config.yaml
n_layer: 9
d_model: 320
n_kv_head: 5
norm: "layernorm"
norm_eps: 1e-06
tie_embeddings: true
init_std_o: 0.00402
optimizer: "adamw"
decay_fraction: 0.797
decay_shape: "linear"
batch_tokens: 131072
doc_mask: true
z_loss: 0.0001
dataset: "wikipedia_en"
Each number is 128 + 24 x the weight over the matrix's rms, rounded and kept within 0 to 255. Layers, rows and columns count from 0. Numbers have three digits each.

# up: layer 2 MLP up, 1280x320, rms 0.0599, rows 363-444, columns 80-159
# down: layer 2 MLP down (transposed), 1280x320, rms 0.042, rows 363-443, columns 80-159
up363:109138120124121094125126086102128113132113135122125152124095135167108092181156090152133138178134122126120135153152143125148104177208122139145122139101135097123124120141184105102109122146094112183147132110105171134131124088101101140136117114
down363:128179066130089100124146073129191096175141149128094147105139083147151128130079088124100114128160176166066138122141134137144128146125107171157100126118151129112125097099165112124137127112124072125180091151160174112137136133113143127150204103
up364:131171142106162111133124133099115128145139154124118106143107119194075133159190139120124138153133152147147145138157165121147117114172144143128122136138127121110172109173163089097141149153108126103149123143106131129117113103134055118139111107
down364:151165077127099076116133151119176136119157170162137130147116105135106199135116094106097182162129101109116147168157142099093102151125071113154110164144174105088054121177118132107145139107121127096143113192174141074132156127104121145135173133
up365:166134140130141098134126130106166151135105136122121166129135069114124138156127105152123130083122077131140095130126105151098150144131129115115107146111114157121153107135174129134135124112145138133151175105130126118130133139163135079194162046
down365:103125145123132123116131139103136126125111090147150115151150138094167122122157111128119125116138114130127125132133139132121117116147119115114120139149174126137116136108107134112117096123121156117136135154166115129160143145096088116104123141
up366:116129145133176165117139099135122092145169111144088128134176126120101119087116148111117111154138200137164087091156106129126157084130164150114127142141091114111146119140126132088183132121121103108157130118105139134107121132108138116115079155
down366:115108135139099088116133164106145145126083150100168120112096132141128128178139112137127123141127054109087190179148165180166100172101068114158116093146165146139132141083139120168082131106111135157104132110164144144143123177153093140137140079
up367:156167137140122093137123140116108114131124166096089119148110155144093100165123102142130149168131142141122143173150159110153133084194106147132104148133121079137118131131165121127100134165113133102136126127107119143091110057117067119127123118
down367:092151099163114072161152149103143110155143127069038136128147123157092133126105162129128106168137058133091116134139143111056124134159144140137087099155153124128151150156174113107117157166077109101127140139160116134137134110134115098143122120
up368:123148105136156105130126134114132137129137133121116136101117148120145131128128127133132129132150137120126130148166138124151104132146135149133128129115131102136107117140120130132128119133145093147129136152140152168147144149130099124137124136
down368:155150153133117114117109125140097122131139117110143120123150136132119105129100135142121119110123132121145138121097099107123157115120110137122130126116143141123130125123147125100129143133128147143149122130100119086153119147148129141135113110
up369:146178118121114046114134113085112177140160103109082109116144108167090118161155112176160158121138131138135108126134129105159111077139120093148113165099122092144171111141111102061110123172074089153203116134116132159195120144146062102203108116
down369:068076100109155128099098108208158175076106174114163107072102154172116120138095141156152117224194136138132158111133068184143151073155093193139137138115159130033134138136091147145158119033099127130071096183073139169057180125092163138115184060
up370:124183115126125087097132166132133102077074145090114151132116118196131144157148121134143183146140161162125116128163193173114133128144108164142096170104141096102145132130145130083169152169062116145162109133101131117141118128121136128169125085
down370:196125131128104102178128167137154143112187155179110057139147152116114096207086094137187125133139129177173252193113111177179063178093105069133169168125130098036126116061099113140144176142095112171185101154098134152150139147152077094154047128
up371:121129135124131128134125123128128134120133126131122133130131133134130118127136130131123123130129120129120128134123129136131141133126135124123132123126131121125133120134121135131133126131124129129121138132131131129126129118134127122124125127
down371:129130130128125130128131127128126130132126126127131130129128126128126128131126133127132130126126129124132132122128126126127129125129129128132130126132128129127126128128129127125133128125132126129127125125127129125126129131126130126130130128
up372:132112121120149159117144115080118116130149141109116143132146141110136119150154113144131104133139163182123111135134162138123131140138126146151121123096122098121153085123137127087117122162120096106145125152108127126153133110152103136183136136
down372:188162134151098102117106128122177104147158154149129130129093138084138153156085085132161084093122159150141111110094151087103174115156130125109054136118144172089062094099108114098138116076080125074090093121181134097147117106164142142133100161
up373:107139107112156070135116116115134128129144144129107155121149099207143174183162121134131101129123175156134116157144158166141136147174114132149088155130097134123130090172158083118137133151124112099186130138121130111177119142113082115161124111
down373:146112082097077141106120139128157110101160102119177119136135116168086139145127075151117151119169125110096139170142117109133077173096107098179162142115130109149140141156129193150202100131139141121135062193118143139066127145059139097190145115
up374:166143141122204111131138134132111159125141117112146118114167130140092068129120152143119115139116141141122150120115150122088134125123102094127091111077110078100147134104118162160193123148096106128123119095127152131082142099130106124116103129
down374:125121128151140136135135127117127136132116130140123130122131125108129137137134149119140127126112106136111139133096142122136123139152123106115104118128118173120132136123127090116116124131138106100121130151113138096130114138125156130154120148
up375:127135106136127117125137132120144124125125128114120140115140130135121125143137120143132125132139131139135126134146145139122132131135131128141118134119134121132142127135139120122137126145107110131140131119122126147124133118128117117141136126
down375:143121162100128128144095133135108130116130133128129127157134113120128123136128128117142123113094114121133138115099127129118134123138132120104142126135127117123134128119133138126123119138146140116118135120123125107125093131129140150138113129
up376:132118130122124120123132129131130118141135125133126129121129123130121124132126123125128124128130139122128124128120125126130123128129123126125128129130126135127129121134135141122128128122131127135126125124120131123119127132121125130128130132
down376:131134130132124127129129129124126131121129127123125126129127128132132127127129130129126130129126126125128129132132128129125128129129130129130126124126130124131125124126123122131125126130130129123130124127125129126129128123128132128131132128
up377:152138085145122105140113121120148114125140132137109142104154123157131105137132100152142149137139138137150122132157147133123122126139137105135115140090123109128131129139142125136134125160108130133139132136137151151151126110120125106143130118
down377:104146051134123107155136136129172149129143125127099152103139144131132136108132112155138133145163142142118131155187132124115104108125132125120141159108151090130132123142137111134150102126113096123136112127145196154122151106110114101132135148
up378:129171118139190102114126156104126103118126138102065148120117126140106075163177097159128150128147174152117152112124184124118173102144120162158092196075172082095176116139095117070170145170058101187160130140098126149122121111146116171177121105
down378:116054114166098103113158223138175054152166197206133094105134115082122175123128095225190049193171172177147216108138160139151083147100122064156135111117139117145053124090110165136215157173128152035129050158094139135144143109182134105178097183
up379:127155120122141066142130127121135106146124137157112148121130098162135128157121108158111163116145157121155072172149133137143120147167107102149113161141151096165127100102127105109110144132082125134130128136111158159165133109155111122116119113
down379:114137129124126116108129163143128142132125121099139127124138121122140096118113121112122132130121123132144123125124108135144149135140121125143141131144131115131129126131149130149119141100123148156138114111115116131132128120125124129119130128
up380:162163098178090075124132108122152101149108147089017098165067118062071065132118063118117164106147058123156068130115159180109217157165116144091123150140189106093116133165153154099152135157149154061140090118161153152145126083089110074176143169
down380:102189124143148123178123112098152099114116189132140095114124158094084098089169146133125158151130104119108153152115114147091126153140149157150121184140109155112109117180153146124134147080128147145135117109119136155078136133095122132104146109
up381:125128126120130135132122127121128134124134130122130132131126136130122120122128127127139133119126133133126123127141127134128131123127125128125116130130129126118122122133123132119124123124109119132120134125123129123139122126128131132126126117
down381:131129128123131130128132128129128123126124128129126125129129130130129130126123127132130129131128122119125132124124125130128128127127128129131133127123128127130130131124129129133129129130137129128130125130130132131124132131131127129126129133
up382:128145110111135094142134156119137121112146150091099153109127172192112085174166124153130120145134156156145119159119155119121139125130068128139114135124122155124191121142150095087160112171096113121177127143114129119123119112125086090220110075
down382:101114129082146139121064086100157098135131102134103125146148117143134144119088123083165139096109112196042093047042059184098198140163130142089185159089102108114157114130189178138160141109133177137114052137084105119128128125146176123160148111
up383:139184135141110089053130134106135090124094217135135084131140139123133155168131107150155137146098170112133114169112129166086150123185124139157156127115192095127147146160150130058109102124138143120155112148125108119116122145150137095126081170
down383:095149140126136109157130125140134162158149099067116124145164134141126140113117148128132102167136122140095140087115149139129122150130117182124122104174114090099129137139109146085159104136155109175092118130074133117116133199103101138097113133
up384:097154120137181081123135098127150173137165141087137133117090125106083149108118123119121142101143098098184103104102098185137126149131161162136149146153126166108128138190137062126161090135143127071152119120174125141094123143120183120114127130
down384:140177134112125134121123129101166167129096153120128122110141109134147110130096154151136129140128114094128156105127125147152128093145123112107172141129137148153173105142140112147126117139123134145138063107139092118104136093105181137100099135
up385:131192114137117038106133151114128120128124161067109190125131085177127132148161108174129168103146163128153061142133196146122105115162122123159084208091086120094134123136173142081157113175065115156178127125101117122130121119153114147203109101
down385:192124126173132128116178175130157096122204133144113061139199102085170101138125104167150126154170133154129215146141104163205088180107091092193177179149143132021125158091104117153162172098139099130145057126121119180136129134105147106149086159
up386:131137127119128124143124127123130132122132121121132126120131124122125126131135128121136135134125129125126128121134133131123126119132116121130124127126125132128125124135134121117126120137116117113112141130116136128131121129137126133133119110
down386:130121127128125131120130128128129130133124133132124130128126130130128132125124133130121126129127130123127128125135127132129130131131131125128124125139129131128125133126120128126126132128130129137135126125128126122126134130123131122129133133
up387:134103130118138137117142091137124101108092140159086115145113110104144091147135149117134131123135140134129145138139124095096153086143133133123123133106093128127119095106146099128136148135132139141122127091136127132103133124118138138131117105
down387:123121134115139129122120137122146114113122137132122144136120111137141130120138126114140153109127110138101129126117099113132129140122123149127138127124109134114147126118131143131133133110134127151101138119128100124119128142128127117126137139
up388:139126120124127123126121127129130126130130123131129130123118114132121131125128123129127122134128117129138132130135127130130128123133135120128119124124121129136127129138126140128121129126130126126132119124134133128126127135125123132138127127
down388:127126132130128130130132129129133126128125130129123129131128129128129130127126125127127126132129126128125121132123129126129133127127124128127132129127128131126127125123126122128131127124132131127131127128122125128125127133127126131120128131
up389:131122129124130130126143119127142117140122128120118126127140127132127118133136133126135128136132129120129125130131130130135122110125112130128123124124132135130136118119145131113126128128127130127134131123127133123125124130135125133122130119
down389:128131133134128128127117133124122133133126127130125127128128125126132131127127130130120130126128130128129131125133123128126131132128130128136127127129127129130126129127126125125125127127128131129128128129128124132128129126124127128134124130
up390:183162111139104080147130083115136175076153156126159176115126130120139027174094128152139121155128191150111153217135149114125132075169079144141116096106130100074169093137115118127159092138104117097163140116177154109129130123113127133158126154
down390:134080092151136094160106165126126116162106152193147118120149107143147135157099145118122130154086082124164151152121094192117143106116108128155117128132131118088158123113147125099155143104143104092105160149162114050126081115110183129109092136
up391:130121127124134128116133134136121121128124129126124124124133133123122131136128136126126125127121130121137117129124128120128126125126118131132130127128122131139132130119132122133131143129135128128127120123131121123138123124124134136138127132
down391:124128129128128127132125130129127129129129130135129133127124121130131122124134126129124126128125130130126127129131129126130132134129129127129129130128130130126122126130127135122124126128126127126124130130134127130127128128127129130128127122
up392:123170114116101084125112126108141113093150147085132145134161143170119079160143100172155158109137124147145139163141183162117144136144076144115121130134118092137147109141171105105137117170080086154204128103100135100116118116117068094164116113
down392:156144118124151096159106204167149138092220122113105140107152169093094102214105107110116128166136094176212255121085098146185055201131088115150229180150179116065133109087095065173172204086103109242140128147097135152144147196096077139199058109
up393:135119121129126129122125126092111124130131106142119171114099156139126095143151145161157080148142113126139117155161175080087116154112081122114096139088135130134132090118180114119116140156105122172144134164098149149112130080117093121146103104
down393:159085106159154135157120100109079059122138165166124159077162146104153091159111096142182148114123135165081108149154077105126190161134124070082093200158136076100155096085170097203111120140054099143053103177099195165112154123122114139116115095
up394:118180125161125160138110126111076013050074145157075137125040149132131138142127141118144141132136157060114124127126183147093153106197062118147078123108165097080093123113201150074121132149153111098148116167170164137116106108091135166145119141
down394:129190126102129132148144107137145127111155175109169154121137103106147117184184125118122101122127168151120132107136105163120070124137108113176144150153144161121151086122096168109189111169159122142145080115129101141160111104115157155152130134
up395:139122125122148115119136132081138126144158148129048152122129094163126127164159080168135124141131190152129134163164114125103133120175101116137092155118080155140210144144127051052161143155061109119136132131143123137158110145145055079179099125
down395:146136134109055144139112068096177147109095186131138117111127168139094122122099092158109141196123115149164087099079090062084116102167095102111088116123166117138132177177130160096134109113059128069157050144150117082134118105167133152207107107
up396:130123121126124123126127125128126131123132128129128127121128121124125130128129131122127125125125137129124128128129127128130123128128121127134131129128124128123129134125129130127128128132124124130131123127126130128125130127136126131129132129
down396:128131130129125129127126131129128132131126130130125122129129127131129126123128129133129128130128128129137129131123127134126128127126128126126125124134131129129125128125129127130123128126131125126125128126128131124123129125127126130125123128
up397:136122121100099090139114147127114100140127133085115125118134121165092129166151100158153112130130131137156120135154170145075118139198088138138100143090178119114130107121157087103146113165099118149152132112114147141166106107117142127144119105
down397:154150112129117130149126138090157153127138147139097136112146136126127149110126109142143155129133105162070126132132143136102133107111127121125129144099130128110116112127171118148135124121131076092164165138105169156143159069122104105155105089
up398:148131113126100109146134111066116129120139136125133127123130155192110101171139069155149144143129156138138102153134138119145128164181097144147112123116150108134110102115129120121104128147113110157145164118121139152138137115157083145134131087
down398:107134087140130097114158140110158105192148150096120136106134097094130144136123110142136115123166134173097127111142133170132153131136136145098109123131169125187129117116155120151097115106107050101111121150137138161120139118131144104129170152
up399:132194121141145120130128103116121116103107112125128187129138110209119160130112146122121142174133165117132106120141183115115137083173085103163090128100104110046150181117081144080165131129123139164116107130148132092128135115126115145127112103
down399:121147122103090106139119171094185140094152137120136133126139123144143129117058146133126147153140106147090132134134145157136064148108165067140174137145161127127118109182102159138210145127129105096097117146138109109116130125173132155161138119
up400:134129125123132121130128132125123119139127131123132129127129127128125136126132118131142121126127130124119127126119132126127123122131129123125135130128123120124122117128125130128128130128125131124131126128131131121125122125136126130129133127
down400:126125128130128130130129131125131129121128128124128125133123129128129127126125130129127130130131125128132130132132129130123127128126131130126128123130129127130127130128129124130124130125128129129128124130127126126128129128124126124126130132
up401:110174119131178105108118195108158101109133146105101161118138119191094108148168107163134170120131154143121124142166233159138162118163107155173104158070169173080180112114128121100152162167072105168142130125103102148140117145152121096154119096
down401:057060094155124127149174196152172060156139186096118103092148167145138150096148134166206105170165187148063198145154086183134022074140134128157120098132088114146075155131090185130216162147098154068154036089082163144106138094147095049239101087
up402:128124125133119136123122129130123123122131127133125127126137129127127132131124129129132121130129112133131132129131127118131116133127135129130120126126128125127123138123120136130133137128129132136134122117134129119128130132116132120133129129
down402:128133129124128125131131130129131127132128131134133125131127129128128129121134126130123126129129127131128127131120129132124127130125127123126130127129127129124127128130131130126123127129130123128126130130126131129127127127131129132126128123
up403:129131117104104101142115136139124103125138151125115099113128101169134094173136121196142142097135148135141130144130185160108140153171124114157106109119130090148148107130169062118132129184120117143161149111124163152130117104128077122100126122
down403:139128039121118176164148161145204135129080146080110138076141149101097187131136111169147131169155143144132103156210110122128094171127140172151106162070124112105055134171114137116147104162103091131130109108105163130169187086144119100140116115
up404:114144110150129095117135148113102140138114144113134161097149135169119110151139119145146147114143117124154143142138153140119116143128070148167144161112129143124153110147158113112153129179103088159167152109115150191115129129128139101139111097
down404:093098135138161136140110128119119121115133140084164100108113165132118112156084149114123108142114106089082126091104096139141138125110144188145104153148130123156134130131136179152130112114140116142088104108139125113122124145165122113133136130
up405:132130117134093105114119139103110140074068161117075120118102130140088146198140137193129093116125129097133105197135145154091159144174122113140114185070138111103143145191133078102151079156123112155173163132139139139177115125122115110141104111
down405:137074085097068066185154131206148085169096119083151162104139129093167139157088143166066189164163127204106053228054164102228039110132171225085199140164137136166089188115063050096073101093178197179148053126159101095157164174136185171129139147
up406:114130142133184145145141144176115143157118121057104115105166162143152145133077169116133131081127115103137094157137106130049171182125056121123129133114155130112136153142122145142181092130134131116117121108129181137111125153129116072119095149
down406:130126130135144116130113147100116086149136131110141108118141169111147163081117118107152152089134093142103135135129144156137151138123098099119138124144165159189121174148129112145127135118123130101095124153115133130173136132149129117139137156
up407:134164119117166142120128101128090095139138139125103137115114088122152109132166146155120201115156141112119067150151106149165140068124120131130142171114142120114087077161118111140139121126144134115134108139112161125115123124152122126155126134
down407:107105111138166107099104132139104130117138105135135108135135125131147123140106138128126156177148161124115126121121140086151116166104162126110139124141102140151133134122125122127097151130089127158126095150093124127141131093131155173134129131
up408:125160121112145132155112151126128107127138165107102124118124159180134100166170141141143142155146160147127132120127165113113122127130102111134081169094129112118135136120173117110129133147114125140148131146112089144116119087125101125140163125
down408:145113093146150100137115168151157108103135164129112148103123182144097139086095160086137101097158088114112146135170130117087114148114103145140086086168175143091109099106170137091125111159103143168142125209142136105122128133115096120120184118
up409:099178137106156118134106142129122106127126148123136128128135112234147180173210107162121151147134187111110098137144202144106122131172133112152096135119120100106144097135179114115166128155126124124155135126118125102134123137097093143154117108
down409:132156082099060053141150136086157131117082104090134208102095152196098144144136107090134230119146160109096111215163169063108101157094121071140171118083162192159126106145133148036161134147082136127107106196138157092102139107058130090154182051
up410:086124118076094075129130088113159127111109123107138166105148152130081157163187120141168115087135130111182150149142171118161151128213127097133127107134162131120142060165135099091117051127117118068157136110126111092174125108168127099168094122
down410:104133131136154143146108136131131138191133136163122141103134130073145133129152124117144107115142144148131125071103148143080115129104157114153134067130188122148150070123138143191085105125111126099163111107114093105126111147149162158128133121
up411:113166131133158103137117216093127117146164172128130147133109138160117136164154131138152153123130161123127157163150163160128185119179126097128138149128107150167176108123181126087145138189106120095180118112123134109121107073100126125150125096
down411:073095082115123215058149134104203147096097163077142083093166132138139157124124056142109161191186118142145119037172102153099076109153132152187195137100144087087096166058101154071120067139177129148195071146132139081168158117112145022155140102
up412:145145128104136114131121171140101104111100148129145124144109145148077075157128123120167124143140147155143152148136193100117113179173113155137124135094130076106104125105207100134143121192086093125144170118109151147099117089118108097129117100
down412:096133111142161115165140192128134122130141129111092136113125109169073163183135163130133084135156097154131123125161176108144096184120132149150124110127128161138107123104150118135154177152091108121127159116124087161092147160150072087154093119
up413:097127122131126110134125167086136077135086164130094150132150075117103134166110115142153135122134105134127148148175132145084158090138095128153142084124184103124174108165135093107130127162112147087187128124097112138117120100100095102210116147
down413:074124136106129082086155131151185054040110135087124122148119104120083127104146127169180164121122038188160187133131149080131112137184111109119139105228095139087161061156187170026129152158055129142110161108147101135061074123209063126119074156
up414:130135105131150096132137130104132138151130125113120170110121157135139122153192117144128114125138122135151098132140150164130133129154109122140084105110129147118140114130159104097129111177111103099156129114121134130174142115144080119168113127
down414:095094078166105123144157151147142115141212145106107123116131097120115148153039070143169119125153176162119095139137150124151128112124115136131127155123106106111146116106056139143170056138134091134124159161148117115122152084105118059138181107
up415:163124134105151127129153076160165114155156144113092143129092150088105112092146132124118210107148143138161076105144119092107133106149120136115138164146115119103164091124137126060115154174103126132136125128147167134138122129143122157132129118
down415:126091122138104089138116142152131127120099111129157117111166121131135124134157134137138130138137144152109131120131143178109118150154109146141110109093156137080152137150117126151157141091125120169125186137102068142160124131112160140118132116
up416:140202109144126106137130135117090109127086144140140191102110132158131125149136130149143155156130131101119112225139091139129145102161121097144124171101155127127102148160172131142185093128119153109138093129106166126155134104164119111187132102
down416:113146077105166083168142133085131142140151129135112139123137079109132132157118125109124133135145109166119120142143116122111138131142125114151160160156094144145124144115139135146158166126090114158119110122136132132132126121106128090127120141
up417:148193125161146154113128078123091124114104170190135187098135065085117171126185139152153152099132153065175185179126130183119143159151068041151096142101173089140176130131152142147125092120103119112151122073111117080113098145115117160165141091
down417:092131124094124125133130157117147081162168133110105109125141153132124133138129108129144128093147135144135073145149129161130133102132146107109155084119144133156164138190132140127126143082159126131153142106113119100136157117118141130144145102
up418:161169121138118115116137172086103106119145141090111156113160137134126074187146066177157107157114175158123150132137163109116087158105126060138074159069080162177191104085167156067144105177047083143169115119075079136133106164165100099177110092
down418:136147141102155025158071031103135144105132123118104078070140162201128098175088181116144136149122103113118158087064103159128164092190137146099145166156057112056105090130122118082182123068095134164098132126104123128124168101082120157140136078
up419:125129127121130132134127130132134129128132130121123133131132124120127118125139129128128140130128139126137123122129132125118135121129123133124121119128122126125122126128131132113120126127136116111131131130114130133136118117128124130130120117
down419:132130127123125125125128125129123131127128125126124128127128130134129129129124125128127125126122126127125129130131125131127126130127133129131127125130132126128132129124127127133126129129128127129129129128131124129126130131127129129126131130
up420:115165119130109060120116112131137122094067152076115190125137091186137090145137099165139139141142153155160115148159159178115116125140116144131096173071121101138131137138161123080142109146057112169163116133098121104132119125148097137151132114
down420:180125110151073094186127174153121159109192137184088115120165162073120116223154036131156118159138106154212245133112128178196073255131083117188211176118193130034126102090087109146134163092184087196165126112117128204171141177098087133154070148
up421:123148108134095058125103153084082173147103117120105124123119117217102119164142131160146075154133142141125126131125133106104109127135096085146108119097120159139175118146163099081131084164081101148194123126132147154152125123111090101143100117
down421:054116077147151108143115111151180183073088208062190129078153135182123126105123192133100148192156094186082106133116112194152153134085075162147169085088137144120199110177119094113131155088137099146107074132105148154089213138106153101133144135
up422:111112126146092082141116159117140132115104155102128125121122180132094145177182113156110147135130086104119133126115145145132120122129093131145132147111165129133123154140155111137182119141139111085132105092135130151096135136133111119124142110
down422:122113134146138163104141110119139137087132117157140129109130123126146127107133153112122143118127150150112105105139121128131120113113151129118115147140127141134139120125118144136110128100145127138136107115111112140136139131111114133124133154
up423:129128133124130136123131128132126130135132125125109124122130141125126126135128128125131129131126131129138127133133128132130124119127118132123120127130120135132128122125133131119127128130133130122126122124125125123137128124120127137131130122
down423:126130129129129120130125129130127128126128129130131130128132126128128133126132128129120126128124134128123127127124126129128132133127127129133131128129128129123127130129124132127126127127128127129126130133130130129123129127129126128133124127
up424:118156124129119158118153142143122163098146119131125136114064150135092129124110144099158089062130151102156123091104163153062168204147074100101171138064172125115181129155144126111173151162133100095141095123148193113086137139107112127102072143
down424:113160116092109143109125168118135131124119136133166155113111139159137162142132108162120137123145115111160138091116132065115109158160092114160118120149121116140115139121119159142128117122121152141172149116192127129114092071117119153133127153
up425:133126187111127128143093131133120127127131126136133125161127127128120127124131131119144123123083120113138135125100122134122134119132126126107137121130123124130128128124138138132128122128142155122126137120129116107125097124131128149120106131
down425:107122103163134129102183127125152133141106126126120128096119122134140120126118141130093132134173120151113122140163137139130124132116131149154117134134128140132133129130123118122122153120105104127126112155127121158117169130112124096128155133
up426:135159108120140159166131112099143129119143128114104118140173099175138134141140140139116116191128200142119140116136145139125130114129123121136115125134092091188170103112110131141182156137073117141155117097127166147127122081120111097176119077
down426:101109141088150104104126135150108127137118121092152164104156121126117107163103072115141152136132155110106102108132126119153096140170140111150077085137125124123125112141131161161135107132153119123131121143130111135122137121143136127157114107
up427:132130109157158135139139103127115131101116151119112168105136102145120114116133116151141119141147142144158123119151099103085110112123082095159134147113162111091142093152132104123142117120115141114141113152156149140113140151139146120143133107
down427:130117140140141119120148111109132127142128130129114132151117138117136127129100124117115138131138143135143139125139109134140140130134121126142129134133135134124129130112121139115142143130119155135132129142136115150132111115134135122129149133
up428:098154145114172112116114142111122122170083143098129152122081152156131103127152100130139139120136179108130122122124161102149108137154133131126114157093122119126103118111190101110139126193130117133142122129087152132118117132096083133118128117
down428:113124108151124066134156149101156123160136113141108139127125121157054166156117110152096122137146116121112109115190155112128088137111081097166118111117152122125070096032156125120160142103068145075166096129191129109117144122116085119115133081
up429:137136134128131129127128131131127129141129124123127128130126125128122130127127124130123127122138124121127128131123130128127125125135134127125128121128122124126121128129130127129127126127132126120120129124120127125141124128125120127131124127
down429:126121126129127130127127129130131126125129129127129129127128125130129125127128127130126125131128125129132128130132130126128129128130128129130124128130129127126132129128128128127133126125128127131128127124129126130127127124123129128128128129
up430:169147114145158143124137121052157091134152138123130153120159137112145112151188095146132119123139109133184149159144152107096121129141138086112116121093157138176168103155132103108105137166106101137142114134150099134183121111168119119160137102
down430:100140167135147102132148135128158102114106158133152100133098118153190116103076122122150139173140118153172122122098122108108165122102092156131138114139086145089141119125136137097143135113080099121096195139129120158120118113119170133132158135
up431:134124130120132122131134119127127129128127125129121122116127113130124136129131125114126116129126131129131118126133124129128121121128130127117130125118135127130132120124129133133123127121132122134140120127135122124116124134138122136125135119
down431:125127134132128128125126137124127132131127128123129128129127128119128125128124127134126134129128125126124131129130130129130132129131125127133130127131127129128127128126130126130129129131123134126128128130129128129126131130121127122132125132
up432:177169113140143112127109084102129116165124175125097136132131166169139121160155079144151163178116162115049120173138117120146108102147132130126084160036154102132096142142137160116187123131128133103122093111136145116127118100122117142144146084
down432:144147111132119133130124132125127122134120124134111126122125117111136139121129111150132131149129131155131126115130127105128152112122136133129111134133122127142117126135151134138136144132104111151144119114135133145138117126145127135139119124
up433:133109132126159140128130133070118123124144141129108136127116168158139104156178088140125101144133169151156123136130140097154160144158125146124128119108103138170167082140116115104101130162104092112141133137107117138187125137165100131155148105
down433:097140124141144093075143100114173106140141172131143093156144077139168185104076100118113099144132138161146085116103157122094186106114081155115109114144147152105092139104104123116162149086085153104097116126179104112108143118130175146155179173
up434:151134101154110163138127112139104076102114131151091125117120139128114137136153160207124182139145092090112120217173155146096129157109061065162088181098167142133125100172126164164114087122115094169135100126130171149169128133135144138147128095
down434:128167123099103111162151125130136108116120094104118138110111105142099130116097105137136151139136122104105151125121127119099135168096120114152118120154096133122137162103119140142140144140136122147137149097156122145137134103134140149184141093
up435:125141124136101104138128164114113134121061160116066135143138142156115104186114096140132113068109160108134149169142172079086103139141092125134111127144172099183139126105191098101149107171079127138131111147138151170141093086114127115136107126
down435:133139138143135110140123109102134110088161208185147163134082112162086157162136170129205165092111074163174118123165133141130130163215085090078130111136146166163064097141162143105088125167093132080102144116100117043101117094177089129123086156
up436:147162124140154099131125125085127093152087162114093218113135130193127111145155110174124160151131135119150097195169159146128106159144081103155087176082117108147124125140199155101157111145083153102132141136084104156160123125156144108161109079
down436:140100129141128155149128155167100128148117129146107095134098112119141128176116149136126106144132132091060137160112122120162144179151128111103083104125123127148134161117086148141114104156113142132116120161101123156119148122147116125120118113
up437:110119126107105095153109128098121093116125149123105132136138127143102131158158107161146139132119147122112113134127152159107140114156103111116124147102126091157125100128158109139147104152119126118148112101118146131174115105124111131150116109
down437:114104132137128134126133117139115124145128120125131129134130130130140153135123142121110134095148121133132130124126140135136127124130126136131127132130112143139137136103130134140116120129144127135136133147137103111145149119134148142115113099
up438:144147108130146082126125126112125114123118133106107166107129097155096099152146050164152179141142154148150145181136157144112135155151076131153104137104127114141145099181125092097159130161074104141144163099110129137150131115162107101160114074
down438:126104146128136099104129093148161127135110115105124146110126128110128098124110113122133129122106099150103136087131127156141137125138153154129143149125136103098182114131149148165164138109126125137126086145094149146144135114142137150139138108
up439:129125126131117130128133136127125122126129126129123128129125124123128124128124131127132123127133134126129130128121127121127121137129130131131127128136125126127118128124128133125131136132132135126124119120120128124132135131125132132130128130
down439:126133131128129125125125123126128129131129130127130131127128130131130129129130128130122129126122128127130131126125127126127128130128128126129130128125128128127130127127127129128130126129130124129127134130130127128129125125127133127128130128
up440:126125133125128128125134126127128122133126135127119123123132135124125128131133126135128127130130123123134130131123129119132116132125128127123125126126115126133122136124130127125127138124125131110127123131136121134127136126121119126131130124
down440:125126127129127125127127134128133121130130123131133127129122127129124128123124128126124125123126130131126130130132130133121129124128131126127129131130132127127127128130128132134121125129131122135123128129130128126130125128126129130132129124
up441:128115127127129123129134131127128125133130127134134130128128129125122128128126125126125126130130137127134120123127125123122133130130119124125123125136122125135136129125133131126126124126130129131129124130125131124128119124126130131130130123
down441:129133130126126129129129128130125131127129126126126132127126126132131125131132127131131126129125124124124127135128130130125128129128129129129130127125132125132126127127129128127126126129126123127127129125131130132129130129128132125127128128
up442:109130129106167189136126095084106084149114117134158144107121166098098115119195143144148127135133143078095191161128184143088186138124155087132086094118095191162160079117154121167136120166070101107147121113145110105076110142110130192178117132
down442:118128130152104091140133132117147128148134158147123128129132099141114119148117115106104084132150112137137133131141106197109112153137105149139156101134118155162120116118129120141086118106143128165152122136123103135142124144124125118136152101
up443:127123119117123118135133121127132128122134129137139132129130124134114123127130123128134128123125134138123125127131125134131136135123138121125130129116130132122125120139124142131126124127128125134136133124122127122121127120136125135127121131
down443:130126132127126131120130125129128131120125129123124127129127134130128129126124127132131127134131125123131126122127132130130129126128128128132131122127127128132128124125127124127131127126130133125124128130122127128126132129127130127128131128
up444:116163134101115099107125157084115100140150183103108144137126132167108122144170128153142167153134136148157138143157145180127122174155115123140107190099141130160141098136175089095120143160069108158176137105077134145141108111159078097144131117